From a checkpoint of a small transformer trained on Wikipedia: width 192, attention and MLP in parallel.
Each number is 128 + 24 x the weight over its row's rms, rounded and kept within 0 to 255. Layers, rows and columns count from 0. Numbers have three digits each. The size before them is the row's rms in percent of the matrix's.

# q: layer 4 attention query, 128x192, rms 0.0708, rows 46-63,110-127, columns 0-95
# k: layer 4 attention key, 64x192, rms 0.091, rows 46-63, columns 0-95
# v: layer 4 attention value, 64x192, rms 0.11, rows 0-27, columns 0-95
# o: layer 4 attention output (transposed), 128x192, rms 0.326, rows 0-27,64-91, columns 0-95
q46 061:067092162103146142137100131114127103112164137137125133129171123145128124125098152105128164148135052094111113121148102118158124136094173094121109149124160133160095130124135156134116140105133140138113164150141091101118091131141119152143161110119122148133118137110124155114123178124147128074
q110 149:124123144103122139094166160102116115153165131132140131077140118189103128125165091122163131137111104116106117137170099176091099157083128093099135164137130126134118103101130129108147128170142147137100127135087125110103108121140162135120164107115139143131137159122089119178114131155181107115
k46 127:116090152144132168092127187138086145126151127170149102116124076152124125101101096113136155163106155157138079132111102189108176111124128145120155157141116174145083088173137112138140132109155133125150145129107114118103119131175144153158139130127107100157107158108073122128164135132138089098
q47 064:126094089129183109115119141101158138134163150158131119144096123170122125091127127128099146123128133148116148103105160146153110113167084107135117130171091139106155104134137108164121109157098133101138104148112094130108142193137128125124147129116150133160091132111194130203155129132134156134
q111 146:136143089098157137095080143133130142113134132156164087186119097160137132119133101129131105153169133095092099142114120135110089177156143151127153156162103100151121115156099114131150150118089121115138128161106103120115165146143112120124116110114133096129125144155174139113168113166124157157
k47 124:169118148146131160105169114124129160116140127125116141186124098163136124130123121148162097172133139126136102102134132099104094141146123110164102149143182144182111113135146158131135133125108102087101079127110126115117134094157105115103155122133102111108101130101089141114130104143138157146
q48 062:133091104105123076115091101110111107124073155176127125116127141117145125114177128125120131137115105137119112172099127110109128100090120097131142134144129117118098115102140176132094136124156106134099189104143127117131129128128086110134137126114100125140130130125158139097121094142170103152
q112 144:152146125111152129172155085114111058164154100166121126143081118130120128107142105162131185141125159116161135117112114140138096097150150133155108136132143121161132131138142155160100120136106110112120157089151142124101141133116130141104099148090170151105097076121163133123111153151121105143
k48 124:102117132111159154166117142087113108105099160147133086103131123122125121142166128180110137129173127131107130124079137108121090165158148140123136132096128121098103152127136152138146160136142130114173146151135140149127152117142113087140150147140163144115109092137071097102136143104109105121
q49 072:133110154209126114126121112138126145140124111123139135123122105143144135101149115107115165154124143097177129138114106105156150150105118092144103063131140035125154192153136152114130136160129146113107127138101099138138125159188084139139120113125118110133157115071109089157091145097135120129
q113 147:100148131162149107118095118108104125131140154125093146132124109140158110079110134142133131158111192092123133131136156135137115181126114105147103109126135075141166129108106122107141112141140080139092172159092146148096115134139103162160117108157123118112139116093103153153158135161095134164
k49 128:127131082160149131123075124139074138098097104125158151132084152123165127114109160132151178153090156142123117134137090153128106146151127144097102126111136116103140153153111122123171095144143113115130152138087121131177096156157154138091145113135163096073130101126148120110111144108140131166
q50 072:196094126123072131103159109146092128128144112101121110121130104088124194122133127138148103092114079097094092090160132113158132127104145146163096148107083162131109125163123149112158134134125145125134146103124088132125155115136124122136128113151128113150109100120121105117152122160125097129
q114 151:128097147143110095154119153140110122124140089132135169085130087129149143137120167117159083054149102128163134102153143130114101124103126127087150147117157148106139100141087125090157136130156163165078140136107143130161146136140103173137168108150105116198110106120119097151114124147124136140
k50 130:130089155148127129160103134111113141178118124110145152136172105096098117151127113119118148107143154130148108082190147125141073135115126137115121134124157139141093132136125128078130135153156119113171081151103166094156109138109136176154137118154098106143152116088167148149090181130136161114
q51 063:144143163124136092091097096157157098138063129087148110146165094131094104163117105071158113111128141094167135091093118134118170140176083112100114146114127108108128134102138118128150097170124126124158137110109109071107129113154147110105136123144116137130161070188111132110102143107119148103
q115 143:155110143132125121099130110124159131134158140120122123120149159137124132123139086151155140107109147088134119130097122106069106083153114108129109130133094122129149122117126149102134127119134170116138109120125136117103178100128132124123149122128119128141194160173124216162154138070155137140
k51 121:160136138160152124108078097106093133116193120122131172127149103133151105129123079130159136138099105146117138153075156129127088139174121089134153086190080131160121102108105093112139133151142115123141128091108139168143125157167104121141146120158145139111120143143101169086131116098152113083
q52 060:119151131115157138134106113139144124156133113126093122126125167185118116144120156115134115114174146116136132103124165162158134113180133160100135099153106165159134100081132176108160108088092103137099140111110140142169145092096137125141127169154171144102194132143118127115138178098105120139
q116 153:106134131156145133093124107148129122118098119127132115143181152120103118123129133123125128160177108133163139119159118142111138170110132136110136125126141139166151106084165140155120133104123055113082087133081108170144091132135096118106126179116120170154120166099141155099177153110110119107
k52 134:086105155151154133104173160148095110148110110103121112162142141145144126076103106149136153162177116093114164102129114101126146100122118144114115173109134138160134092138137137169145111109141136113150168105121143172121137094126097125118135136094125158171136119130118100085142128095138154119
q53 061:125117109120151107128110126102168150104095128143099139167151102151153139083118090153120097126112126133114146142070161117105128099132109137133150134107140112111096127120142151131158146140134131159137123127123121142140130157163193156118100126164133160132111122140085130175096104115152148150
q117 149:132138147109121100121113133102165157102118108078113151119137128156118151099132135119142137111152114130066119140126128115080138112132095137108120081108109160114120124142153120128135138111086094138113108110125095089099166138165128159141120144138135199126090133129127135165127174109187131123
k53 123:126118131118176146069100131135131141142150137111082138123148112167137127072107137153100136068125145125097133115133122123123083140091123119166125098179082138100107134135099146127145144116135123142088148104095117137061141119141130128159102123179158108135134136158153103120097149164172118160
q54 061:142111173179180097139100155101142101162113108073120061132141163126150124137152105119109108140143125104141146118138145109136121156169163168116124125147154120128103148099147138168123109113153154142156140102080123079141126161152139106103108127139121135122140138140139113148123110083118111138
q118 150:161131141152199097118120104086100121180144128090122081140128125148135122151099111154126112144076119129138105125117148094155130136159156189129144111101154128089077107118150166167136126130155137136127136115097131114131161145133164135101140116120116124137135128122107117110080128089125178092
k54 126:153094121140148076149124113122127102175133119136125112106119142106148106148137100156087122177180115125135093120086139111128143117121138113121129120149148134085081171137147093146160105141102181126136131143146114087078118164122128096166154151127148105126119153119108121100126169101125146122
q55 061:127112130101126134125172126107147145128113097121131113152152124094130098110134132136195158107129100144151140125114175143123107137128139112141115079135154125107088110118100186124119119121130097157105140123140123136107127140145133121125162175143112172137125119130079120126102157129112106120
q119 148:138127145116150169129144091149085167167131133180099156157165152100125097105118080115188105124125136143122128140140094151158094154132150142104127136121104146079137143119138152134121112100126093135146154129154115063128109196122158141150118115145110125134097124123108126153116119101133120147
k55 124:145120144100114145117125136138101129185110087159111127127128124120152162143080131069174089146117121109128126139140152152138099139087155121100113156092110151090104162149127135128105094101135103161135141129163127131103105189121111108158147144149160203137095130110142154170146125106098097153
q56 061:119153119129129167171083126146149115130139138104150110137097141116137165157122151125129141135101127136126117114142128155162126153103130089121126152132206158087080146152102169153135100106131139108119124134141093122099152107129164106160097121119114147127134103135138157122123094130140125081
q120 154:103147166076149124167075100149157131139123121133129105122105166110111145157139149142112123175091151118116108150140122161176145088094126081128131151151144180112096141154111122153169116116126130107099132118128100121140131140106068069087122119132150137131121168165149156143148147118154135131
k56 132:135133131095126116141111036132106124128154128120149125122189144118123160137114153159109169193107142136132106116126118149143085115134113112134156101164122157117111108117112151128091134137096120127127118131132125142156120115133090105094124101132146137131098097162116151100103112142107094128
q57 059:119172115128131142096059159159137162148099110138107110174132123181150128133151107165128106104115106135152139139137111119125139131095146105131126141091172091115155132138145105109135124153118172128158148149141144136183146101137152163141136099148169129135142165146079160096122111127110116164
q121 151:101147163121150113172164147162131153117110096120122092121166144103153130146137146132146158152178122108157087145097120096141138141133104106177141149089157106128139101119093090136110097191118111186103165086091141135166106124122128121118131096147132124082138122170098081147130131113154150099
k57 127:124105153083094140179131116104135144113114087163105102151151115159161144116099128142109145123165104099153093144160151104115134132130121130145197105128194107093108112125145137146111125118155136114138106120139125136117070114119163106118108126089112112143149145152131144138127124142140116136
q58 072:140140163097118088115151134106138122119103164154127111096149107175113125140129103151162127142160138126096131122149150130122159137103158143119115123173109134161107118074133119135105108154107127107135144116156164089117121120124124130099139143123134081107101139137150115101140132107101175107
q122 141:138082127066113115119092149145113059135129113157089141092122086182120146138112162142118164145116162153163152103137124152130196111105159165127123125141157080105134105101111052131109080136150144111146130157165152071144101148118100095100109118149148146131127141140148148120136162130127169130
k58 124:105163139128155124112136162155123139127158138116121096113138115173101160138135136129102144136107145143112137169121129145166118134071157141112100123153146120101129084134126128120096114174129136117135139162099095147148167124143104137092162075115114151127115032138119181150139114140140149103
q59 049:108093091188099100137112156127133139122095099131096135105113094151132112104110120166142109119143132137134144112143101121151127153108123178128160120113124127120113078091214095127151143128137153131168120137141144147142136132149120093145155137092129105098119153127137124118138109120150109130
q123 146:090097163120115130115151100134146139132107066167159140120131111120126104143155107139172139117133127147141158121103179130127113121109131173154142122146139135126109111048125097136122154119166145111172108115124138104157130147138115156096096131100107123115111127119072145132136171130128124126
k59 122:099091138159121158104107127111168123161141128115129142156150139083080122135138143141133104124156130147127150150120168145146076136110136152144108165080095140095100102119112098095171124137141116103188163129142117145114130138108102127125141154123138148131112146103106109111101138122136137121
q60 054:165137129138166136111116118174147157144139137133142133135129090135115117163143097132115173128133183106166188110148130124116107135109126110119161136063156137117141127123119150150144137129137126124113147098152109174144128131140112135122095130150112124144129127146136122113123106130095107094
q124 145:141116156107130165098104150144137164126101155134137099157107086117183120169182120154121134118145138130088125145155160100129141119156148132108147157086128130116136109140091133126150094105149159065115149132195110166135119146123134158136140155150107113089068123095136152149116126133151083113
k60 129:158132125110099168119080094132116131137133138084123089127116093118157131125109104149148127093149112126137120107119109151111122174083129169112136100135164129155139157143117116101105167123151133141110147133163127168137168120122113135088189140127119146159126124084112135119155142083105105154
q61 057:112084181150131129123112098176136122133132173114113103115081137117088087173126108097088119136156130124137131138122117140117111104104104117135114094155123135079125127118091133122129169108097150130119135128095097097096137139154118151155129140169095155131140144114075106140139074126122122078
q125 153:119115125113106124091134120159178109149108106174150142151076099106117116122131169157130126109127133159142144162125086125124118136119176093132116115156175153104120137114108111128142131128072132154149129074066141111095138114130134162154103116086083136142135175112131106083130114100099144091
k61 134:087158134140108175103146152149098092124115132150103133126130124091166122167141170104095148128140106135126138123129152153137133121127153086136137136168140151133139130101099155129165119109082105167149137119077106100100130120139121163138132136159160152150140171148121130127107119113163125050
q62 061:094177135142132130104130157142118149157169107144131137126123108094127111153136147139151176112140121166156131117150180147144114080162102080159125117126121143075069114093154137098112114137126148118113131160138164129107140108109134090160093114144105126114124165159160124174101078147148103153
q126 144:109114111120135073091137147131145138150150128126131154086075117126160098123151135135101123144127158150138137129110144122103109120157147133133133108121109146096092125161148141138110162127106093149154130136166150088143123123142140085103124109157121141150171160106094143156142100144083129117
k62 123:104141131126121105124121123144133123134146116113119162143117128126134106118136149116138096123182154142157116133124137126149135132140110124120100134123102163053160127160139120167078106140126104118115147145152109073156067151156109129101091144142094106154107137134148137117132085128134119139
q63 057:148126088131133153108146099106106115145097111118174119079106144176130167133137132125139116099144170093147142128130114155098098120145157153129149129171121141093157119102133103138131084147114080088111142159152144166138147122142108133150152107136173110126113151170105113160111123109096091120
q127 147:140166136131144100107134078117085161129097100148130122098115102141134164108146112123086120118142102128139156155141131163111094064129148130139115112130171131077126130146130152109094093180120096136194152134116106150151178115127134128143156129156136094162111167108124099148102153107131104128
k63 129:100105134095127130121074104081116131143161129125172123144131090104096139051116128125124108112154188150111157125123095145145162133119155088143113124109166076090094139146111143135143101169135102138170112125163128147166156128152091126153144164139138114140107160125103145137117113091119141155
v0 097:121149160168112116129154097097169130110087165111152148120124084128173104121105116097117137126131146128114135166163126170141166082165131137140089144129095146094141103131153157142153116118169128045112118136145130166138131144132123120119097154109097118125094137106169147140107160077128111097
o0 065:138104139125135101088136153146113088121135136122112127122117109120171158119132157139102153177115109154128146132148146115130113153121137107154159110120097154132145137159127111140099135196157151110150174114098090119131112143104154108127179109097143128139128124112129120126115131140166153122
o64 122:135103110143126121162105114090161129078110114136119103110099170130104145135157126154171107136129176150121118141120085134149141131142118174127162134147169112140121141093169144120150124123135123139089097132142121122122168118173090182104127134157103088123157119124143120142107097155103135100
v1 099:119119128125139117147167132117117092192126101122135138119106111164156141127154129098115099102103151150159137116134073127155128121116117152165079154131128122157080115129115114117140137131157151111122134112112145108093136109097145150106100118115079121122143130137128115085091091123121065167
o1 069:121133138138114094110125154133112118122129140125168114129103116146140147113148100107137151120108093131150133112137124097108123132114126166153149095060191097158158151134088147109134110128113121106132139129120132124157147098087189152138138119097105106131173141122122104153095174119140102114
o65 121:109093128157092176133127141129147129115100091106085110118115120148092083154108157134116166149116156104135094146144112163137152103138118142121095152219084153146095145165190119122100140111130138122132120132132140121116115166155102114111141156173150113126120093096119124118106123150129128142
v2 099:106159106147122108141113125139110144140113116142136117094176112123112169127136119095074141108120098140178138133108130138132122103133135129127113144144114101161099112180156142104103098110157104166126156147163160157126108112163186135128089123142135093102103133137113136107122131109120138162
o2 072:116171147147093092149127124108131175106109127143118135134147147111155135154134148120136162139083132120149143137142118130158094158116158082092127154115148137151138101127124108094147132151135180080170126148155133132105112114089151140144148129119118157164137099169160149121130147100130122141
o66 119:147120169164150150093116084116099153126139088111116107147103119123106101147115134148127121126125104135113128113123123142133132155142109158169119090163084153133194131123162129135140137131115097191118080094124155145153153132150131101066132104136128105110103136074136141162157153129155158118
v3 102:154100135127091124084123123094142094111158129084121140131113117136138139140145121111096076120141109110154149122143145115149123122117118157146153125141132132122107116093155106141173120118130113171171147115131209122105104140140135119088118119151129155054138106095150117142130156120110152141
o3 059:114146117103150127185157140120126119187116126143080111102163134111132113112145126113172112116136127097139085156184149159121118151159143119088143132128168117121117115102105117112141144137142114163139096133103117077098104126124157090132078110173127136147090118106171113176107123124128160104
o67 127:129134123144114150086128104136136115146157142139189148121119092140140133148107119137092137099118147148133180134104146087148178131089142122143142140184105145107148140085122118126091121126128138107130139145118128164123138126160122187141149133134121113138148130142119118093138140148106093140
v4 104:154109170124135117130131132119127152117134140117132112153149135134077177142131105113124115142125148106158129128133140135117147121110134077152141128132133140079140132100148133161141137102185139171140164129096113122140134126127117090145136138101133101138061082117126063106138122144098154146
o4 060:137110154125117156135112146126104080147109118111165090127145104127124065156120122106088130130142125087179120097114117104141133140151156165122137150107102112117111112128145106131141109123124142097142126161134153156133099125147087113120106125132183127132138181098144118144098152121115093113
o68 129:118182121130136130149157115128172112132101171139124112121111137110128142134129114145139180136153159146054109138109115164108111124100078110100140114116164124094158172106114154105144116107161115139114132084093118096101129168125128159113124126112121132104124113108129141120113138126128177159
v5 099:097120135161122147119138117118145142119144201098113105133130152121136152115124097115152136109108108107167110121148120141162123157123136117126100118133107109166098146160159079123114122131091081143137165140101151178115069140113124085140079132158114109100127159122084098135099112093140139133
o5 066:106096135098097112112163154133154119154166121131129158092103101137099070093090115103151136131081136124126070147147119117147137141148141130103116122147144129164133104096131138106136124111116125130148115076132088106093123138107151166149095162136106134150118133103167099151097121126118147147
o69 125:137134110157142138154107115134070149133099130116158126138127163149155154144190112152130111130138117091138187112129137153128138132125164134153125121111121166107130150140126124165119112123151130134103182130090188124134128114137106122100184111130153109114111114134127145112140148141151115146
v6 101:143153197140127148098102057070097138130153146126126143113076129139107143140138135168111115143161105147116119162151176191104127101107101133093109123106152166138147160151129136125110129109164111153122123099119089100174145126115168127125126117119084117147151111116099090130108125120157159144
o6 076:123081122140147164121101124150131120124125122114106128083108187169135150110133157130084088114117182111132130101152143145124149099135129170140125140144135107126133136126149121133145094146098133116137143098128103130083132159127143116177142147143102098113093123111103135124171143104152133159
o70 127:148141118128138075156131104102156143116149140131140120148144111116099130129122126107161138127114116168147129136115110087129091156130145112102106118125058123127128137108056129081150108087132091121148112164138138109129162117148111150097128095112168153160121100162164134138139146175155132096
v7 097:108159115135124129080154128122112159131151139201151136108131141126147125146112090115136106114101161111124123111104111111162131136108139130169147142112111069123132171088110129135148117100141158101118127108108131108149123187093130112085136159120111090132085117152115119164123167126132084120
o7 078:173112104109085138143080156168113118144077137090172140155179112116123114120134103119149193107160082101143135110143118149116125117135154127137111119081123170135127135108155158125129171136147132095151137163135169110193137103126135112134136150153096136132127158120096124133124133113120143152
o71 111:120161128140114124115163108125167119066119127166102128069120166114139153104165160114131088115140138110111131134094133136089157158137100132131081145144114157115092090153101125077119124116103106165123140127169112108112110145143146186131102166102169132159138093102162102120121147107123109107
v8 102:121136094101145132129126108124125176087137112151132111129143104090127105102127125113127151077144129135090139142149159174119122124120122128115111132150094120132154108123172112120194139144154187104148109161118117133122142118101132089095102118131137157132155124169131113125125085078110108133
o8 071:144108163158148112112118120116126140158140154138078165144138141146128113147148130128121135149115136142122118124126133121110092145129090116143121157179193137138131125149169090144149104120128129094141123090114131153107145143154099068110114091118162148095150087141141126124099123163120127171
o72 119:136117105127108107135140140119122120135136088101137109150073131089161125121105134155133113142147140110107172095113133180163103073098154127100113108074118107100133127151131143107142136184146078127059154139130072155143126090113159130164162161099109134118143104132143117104130144092144151098
v9 102:144124143178111161178135100124097171135137148142149072116123119122143143135108141122112111149148111140121151071075147124134131123140149165106130098109114115083113099112116130145114119097124140136107073104123128145124122096166085165130078116121147114114126075126172128166117094106139111083
o9 073:102144124120152095124132171112119118108082137116111136099123132116098128127148154155173144096145117133143093117125115127127109115113127114123102119130137149128117123147148152117115112135154127091194125133108143101140123144109110105171143129117115120132133161092160110170137139148075148124
o73 122:104146137078076114129093139146139128130152143104158134172182134144142130141145107119080087146115185138123147121124130136136131094125121150122123075101130107139166134114140124134149122152075095129090123147161133159144141130147159137080131143160115124140130137125093126112128118118178149115
v10 096:134153111120099127141163101088132166169140112149137153132111143137143136148138169114063116114116154112143114105117111129129091154112130127163129158148123122162110148130155156130122104158146106136142174128140110124115156107121089139135097101162122123074098153150131126143171139121140133084
o10 065:169117129109149183118203093156100107091123119155106131127126093128124187148106123137106159116150124124112157117112125138144122069135161106122158107116133152174155124124093099132131161140145117142139134142117147154124111111124125123118098143160118103156117113136143144129124119138150111103
o74 124:114114162130097095111109172114152120159126146145138086135113158146131144137109126178132083137074117141118141179129127138151148133124106149111120144160124127112110152148140173139148104102135123109141126113155098138127141109120153124098157136118123162156098136119102166083137149115070129102
v11 103:117131111096130157108120135133144137075100113095120137118108130131113093155072152154155105104118098121162129155122100181139088085097130117127128188137149080112104110128188142164148180164149162128138100147130175118101127123118116154125161138146161126164158126104129100119133127141113141114
o11 067:132139165098097151184167143128086130169130095138116164111187105117128135099079095126149143145165104122172110114120145140131116132148126145132123141125125132114140129090090114105075123118091163128142136100122107123115140125079146125139109161189126143131080136113144165128099136145135112105
o75 126:118118098136173117104121093134130162122128155143165092123088142130137120190154149103124125086090141132115174143143113107132144122117120114097167112135087111130131106133163157119145101130148121200147144139124090096147132123139090128158120121128123156145146136158124098132111145156098162147
v12 103:184125127117119095129113138142106149089091094151154096136118138108087136144133112150115144121126135147104146147137110166111116135120107110127111111132145145138114145165080120135102118121103118099134177105120141115119120132114111117149144123100095180152124104144139089192127163120106149082
o12 068:142142087120137130131163143154131096119178141165079113156145139117128140126127114159163088142104110146111097145140131112139125119095144113119130142178098154128112120100100183158178119127144134188108126106158176147116101133126142146118130127153161149101158131122113086114071119120082112128
o76 125:139120123149150098164157083089160149115126138094166208096120096140130084101118128124153158117140116099116150113132123112150124143166144108110122122122136084162152158172192104112093176136125111109135128153141124115131144112186074104131084102077154107147115104114109156125123119136138107119
v13 098:134166147126123085132149130133093082085156129126102144101098095129158153128094123145208135123127121143143138137125149139085114122147161161151158141116161101104130147126136138134108137114144132119138151116136110119137138108080123158167117080156093083109135119113092120165117125130119159142
o13 075:110131139101123159158176163144112103177108137157166174113168119138118132107137187137098118144186117126116134140155137140121114149138130180122199161159109189143114137117160171135128162095152136145109148184124123110140099117147136152161113154161132127137109135146138116144114114137101149134
o77 123:159108112131143154126115131096124132134154135158098094128099113117156114135138060141165100117098129158144092113141097131111147147154176125114075111143111104119150109143097128148126100156156115125154115074113121147131130114110133092095100124124131149136109135086117164145180150120117157111
v14 105:156120099106140160186111132139122104160158101140114139153138121140126168149159163129144152138126129156137130110159158172157138122132157115132102146158122056143128141078100131144115091113172134110126120120131112138148137127108176130138122111138139105140092130100142152110146108100147141112
o14 067:104103126106140103129183124142133131120147099136122153129084180181116085138121132139101148115143120148133112134117124146110118126136122142144132131074100186127100137140104087118120137142113114109122143140090146133110149146116158151190183149119134154162126168132106153158131135125099143116
o78 125:135123123135123161092071159093150135140129135132087138097160132097085131113153111110134077120132149122106137115135128104131107102103137151161084117147169111115151115154124128131119147101132136140161151126137125134130125152129092115116056064124126142107138078079123124080128129095169123151
v15 097:097116111190066137113135126137158101116082090139151131136106144118122141117109153130134150092121174091139108091095163156131134127103185113112143099152141146112153124151104151099137132107164152141109116155102107138120144143164111127190161104107106101161125130171123089086131111147123143175
o15 057:149140132151163129130092103118108133110133164130159170143108165134125121123137165123109168129124162127149152158139115157125151138125141155131113159139172100137080135102131197129175124153108099108145154111144177157143159123122154091119149115114134113128170094140123153111158120140143115153
o79 124:119090138082119152153120123161151149132117124120122107122219080127155128149162129121126081126162088158098092109138145125124069103157124118113095177123129109134184148163141115147102123114108145144155114119133078133106125123125116144101148147125171148110134120133112124164134147145086124086
v16 103:133125146128106113121120107118127154132122086122169131126148098173104095124136153164127127109126116155110100106152142123130139140154157144123114127145149128093147163101080153100138134110099131116129137143136103128129133109124114109124107164122116203140108109104152124102053157107121114089
o16 079:144073135100157147120125156124121107095093162139093153142114147104126125129109107133094162118137097074129101145098110164103166096115141136207124123131130154135117161193128107142127132134178109121154175105150109143135131142135143081126140101113122125133135132114116116116111127150127120132
o80 122:132131137111089115138139157103145112146165155113122137127121145123145092155117107127124115159159150172126133094125111126155140162126133151078109154184141141141127081101164128124130147111119131088072101165098115170148142115160156171171099120100131109105171120147115124137133138122082096141
v17 098:155127115141175134099104143099090138135135119120095110103142122140111157143138163141134127130070136100143155154156111126151108151161119118131165147110087162106107117116112112115137152086132170158141072147136073142172131145145120103126080118101168112076093097135150113149137135132106162118
o17 074:127121131113127099134141101116174147131151133148129217143147094130110119136129107124128130134173123119137121149139122136175130111157141121124142131134132165146120096147081098141143106126185144130172148119128109114075139120151134153137136133154092151137096115145117125149164141118098151115
o81 120:193108130148114138143154173113111117128101134124106102132170153091141173119140098146128180115106133143116112118105151140089144135084166146125170137121107124142133148121180115129146155160120102142106123119142139174131049148080155086114134114086160100158170122136099116134055134125151104152
v18 100:126154093146101124133105141122128102117107115131117103118140143110078152120108131150139140127148123118137142082127146106106110161121102138090121151102123134107091141187180145098141127121151170099115098144149144146110128141145147139107123143150111159111087130166143156144164129136105095115
o18 074:134133130158126145114096115170158136105143115145093141178100091107126173132128110133136137137130113094136102147102094141119116111134127125125144126118143118097105142106145082154126171155143119149121139140127156132174183092137121094132115142131100107148143155093096145147122097100094147145
o82 122:138124066127118081142154136136113145135115122139113129111143158161139077131155145114113104129135155190090162123091140109133143124112137136158133146170120117133150138192092147093118099103086128117150147097103136177106113156138123105121138098139130141129116134135111157122127164105123108080
v19 104:126135124099125133129128133107142164113155132127118134161109102137113109111085174103120097184152142136193123172137140115147130162121132136129102107125078119141155140151094079123086169104115143129144140114137145109129127139135150121086138077127137100141113143114133094101133104125100123101
o19 063:103081151137102130155080071107146118136084106138151132120130154153121144084135113156149139104181115097107111103079117124129088155126126132111145155096107146158109157109124156116163143077097098094112107133140158160109164138134090100115155164118168108107149097118141119141097143103116133134
o83 124:118154122119156127112154165162144139115155129108135110128119145090149113133079133146102178129083114149130062149177146094137150093135138117125143146138142108107161121115159146089116141125160140137144136134117141124164057156112118141156119110098094161112145118097103095152119128150165112148
v20 100:143128120138108125148119150139134101165127118131157174123134094148120137142092148151113132124142127128139167126141148113088105126100102132125134128131141083165123135129107105110182113116144117107107172118151116108144085144168107067161115142106162154120119130178149132147155132136151142110
o20 066:112097102124112115143176115100133112120158103159165145123151129096121133103107076126111124092128117095127126146136130151149120129112126113119127147095112135194142142109097103116126103090140098130123136134164137119133121153068164117115101112118126142148149118102105136121160156137117105113
o84 124:139148150116127074135124134154113161131140171120140125141121126174125142121175120155172129138146123148117128139136122128130155113133101128116142106142151133102146141137116165127160159138092158125110119123118092144113130061160149147114108136122130097123095128121180083122131091154096140146
v21 098:159154191138111147118149107111123127127111100144107174094120144148100096158157106083131123141125116099122116159127112162078148101132130107142117128124130114131105115141114152106133134143148129134126124114140126171089113124172080110079146148196140122131130099094143113129148134119083122117
o21 070:129111110116123120101102098108129163160161123130134182162144181097134130110136170114155110113126122122074140143176147172109128169133157110108133165159144153126124121126138154136122131116169142188130136154156136051077129124122145127138143149130113150144126100155153126136090107090135104172
o85 123:091138142114129090166142141141128103094120134152152132102166103125133128098108061128115119156136141143155131167105100086187134146119079121191173109127108123119128162132097094138148124134100148124131120078110143147158120164118134162110136127112158127133074130134136115114155138147129125104
v22 096:139152123141116134104116144146107100127109099119180140111106151113134108123148115104109103138134114105118117138092099102210131109088109124099127138141137122112134153122118156135069124114120112108149118116093147129130150095094178150131165140092104135132129150138122119137162131114103157173
o22 063:113118132139114135117106119128128123140108101164106143149136107115133127141146090147092148157148126111121113085155097181116115171128130111131154157106135125133117155113153120136132152160179128106139117170129130148140130133154130120129129130090120113101116105122126121115119087079155093089
o86 123:112114109100110161157111120137116132133117171086144127126122134092128136138127186120139152146124109120129146166069108073133140101118131148137085105128134127110179060143109166115127137123075120085128141120141101108106136117114097119122156132131149154159145127152143172127130126150124120143
v23 099:152138137125162174133141158169115112128138120143129096180077118128101173094134096107137119094114129088115069130102135145140138132100143110141074151128136151059137154121135130073117169123108140146130141091158103166143073115109136163096175169094132097106136094139138142150102127122147127121
o23 068:085159100147123113177118104117099139108137150147130113134137116088127068156105150116132148103108114085133123125109166142129126142114110152152124127143086161162133137124147125100112111093117124122184114127134116131152151097149089159117111134130148146118140147130111096101123112122106192131
o87 121:159076154132118149123101152124130087158121082122153127115129134118150154127153131158092106139150094145156149154139131092119144133155094132091096133136156084117141121104099128147145115082118128130144138170144153113149136136114134093172150125065098099118110068141145161113118142153133129092
v24 102:177148089120092147123173107131079125118096134121176126093118101133081111126168129107136094148149121113082168161110153100148153128155118123127133148133131101144086155117146119136107092148100148125110149131116117103103118170118139149157135089120171107136134110131124142080089107123154086157
o24 073:160122131114118110102106130111148146106108106163168134113159102139112148074113149135133101160146164119119163140134141157118136133141151133099091170127144089129101094141140136106136096107113117112137127149089147138130162134109188104124186121153113088100133147133150131125124187158136140087
o88 128:099126163130118173140173097155084090131127161107093111113127164147127115180105104153125101130124121158134099116134107108129124137163107137155126124109101158144126156084099143169176157148148129160133136123165107131120109165190098131122134133105108146159115135139086160110170109112110108134
v25 095:101169092149169113166111135165127124118111108145136152117136135118165130148089114117128152089114088150181173131137149122099129097167141124128123165114142144092123116105115102117068140082130125129143081139149138162090168128113101150138140128131170095120121142141138089122104139154130107135
o25 062:109142130149138127141142119094101111137130157107141148129097162152107132139146099138099146128122137131105107102132162118170098116073135125126173130154104088134138129148096142163130138118136143119150131154135146133149134119111166153152114119147095143119126114148124203086111117149124168160
o89 121:122112150129110119108116140154151107136130091135116082126145142132111092102129167107133102146145129117147131141110099127111151180126150136144106141089178163116142134102169138114161109137157114096123146121058116107143108119144112112101110125121162144182119120138121121174122103123102130087
v26 106:132129139126111173169095120153152120127113125120165109073120200127137134153122148122140178148161119130102124110114109101116131139151135124155121122149091145140120104103158107163113165168162099159151175133159110123098146103111153120103098153134094137153150157126141145135078121169156153166
o26 069:143109110130119145147110114167144127085114115120128129111169102132129125114083124118163083098107095137082135114104130148110125132109093158127120125131135088123091190107105154123150161102080115146105119161176168170118112134092068106075119123124146092109120105122093124100120118098136139136
o90 128:142154123153140153099115098109114135154133116128136090177105130152118157105148140114155121135147158120169157139142144144151091144131128119138151103117135102117155103100135104137164110117155136090131114084099160146129148112137164132148114129148152127143142092090105139134114154157107141141
v27 100:113135121118122067116135106132147082120142145105147104135119129143121113132112105133118117126109114133124164094175142163095128152123129132103132084141125124133094122080153104128154124099139116135112117102135122144133152082100128112172137158110129145121148148121100132164124136156115120183
o27 061:148164157128130127112131188146099130125098169156142191110142156113137133104152161110133141179117163122134127154078112133163123107145135111164131118135082161093139077146127123158088126105111120117142111136173149127135098141164134146179089147169122132160130136112146133112131128081143151138
o91 130:115157088135108118160124119152167132154148111078131083112120100153122100144101139135129109097165119118148127124121149171088131122099169102100155131097172100138116151131111135116121131142146104115150148129125112102123144137141127104121167113102109129112124129132179144136145127173123145114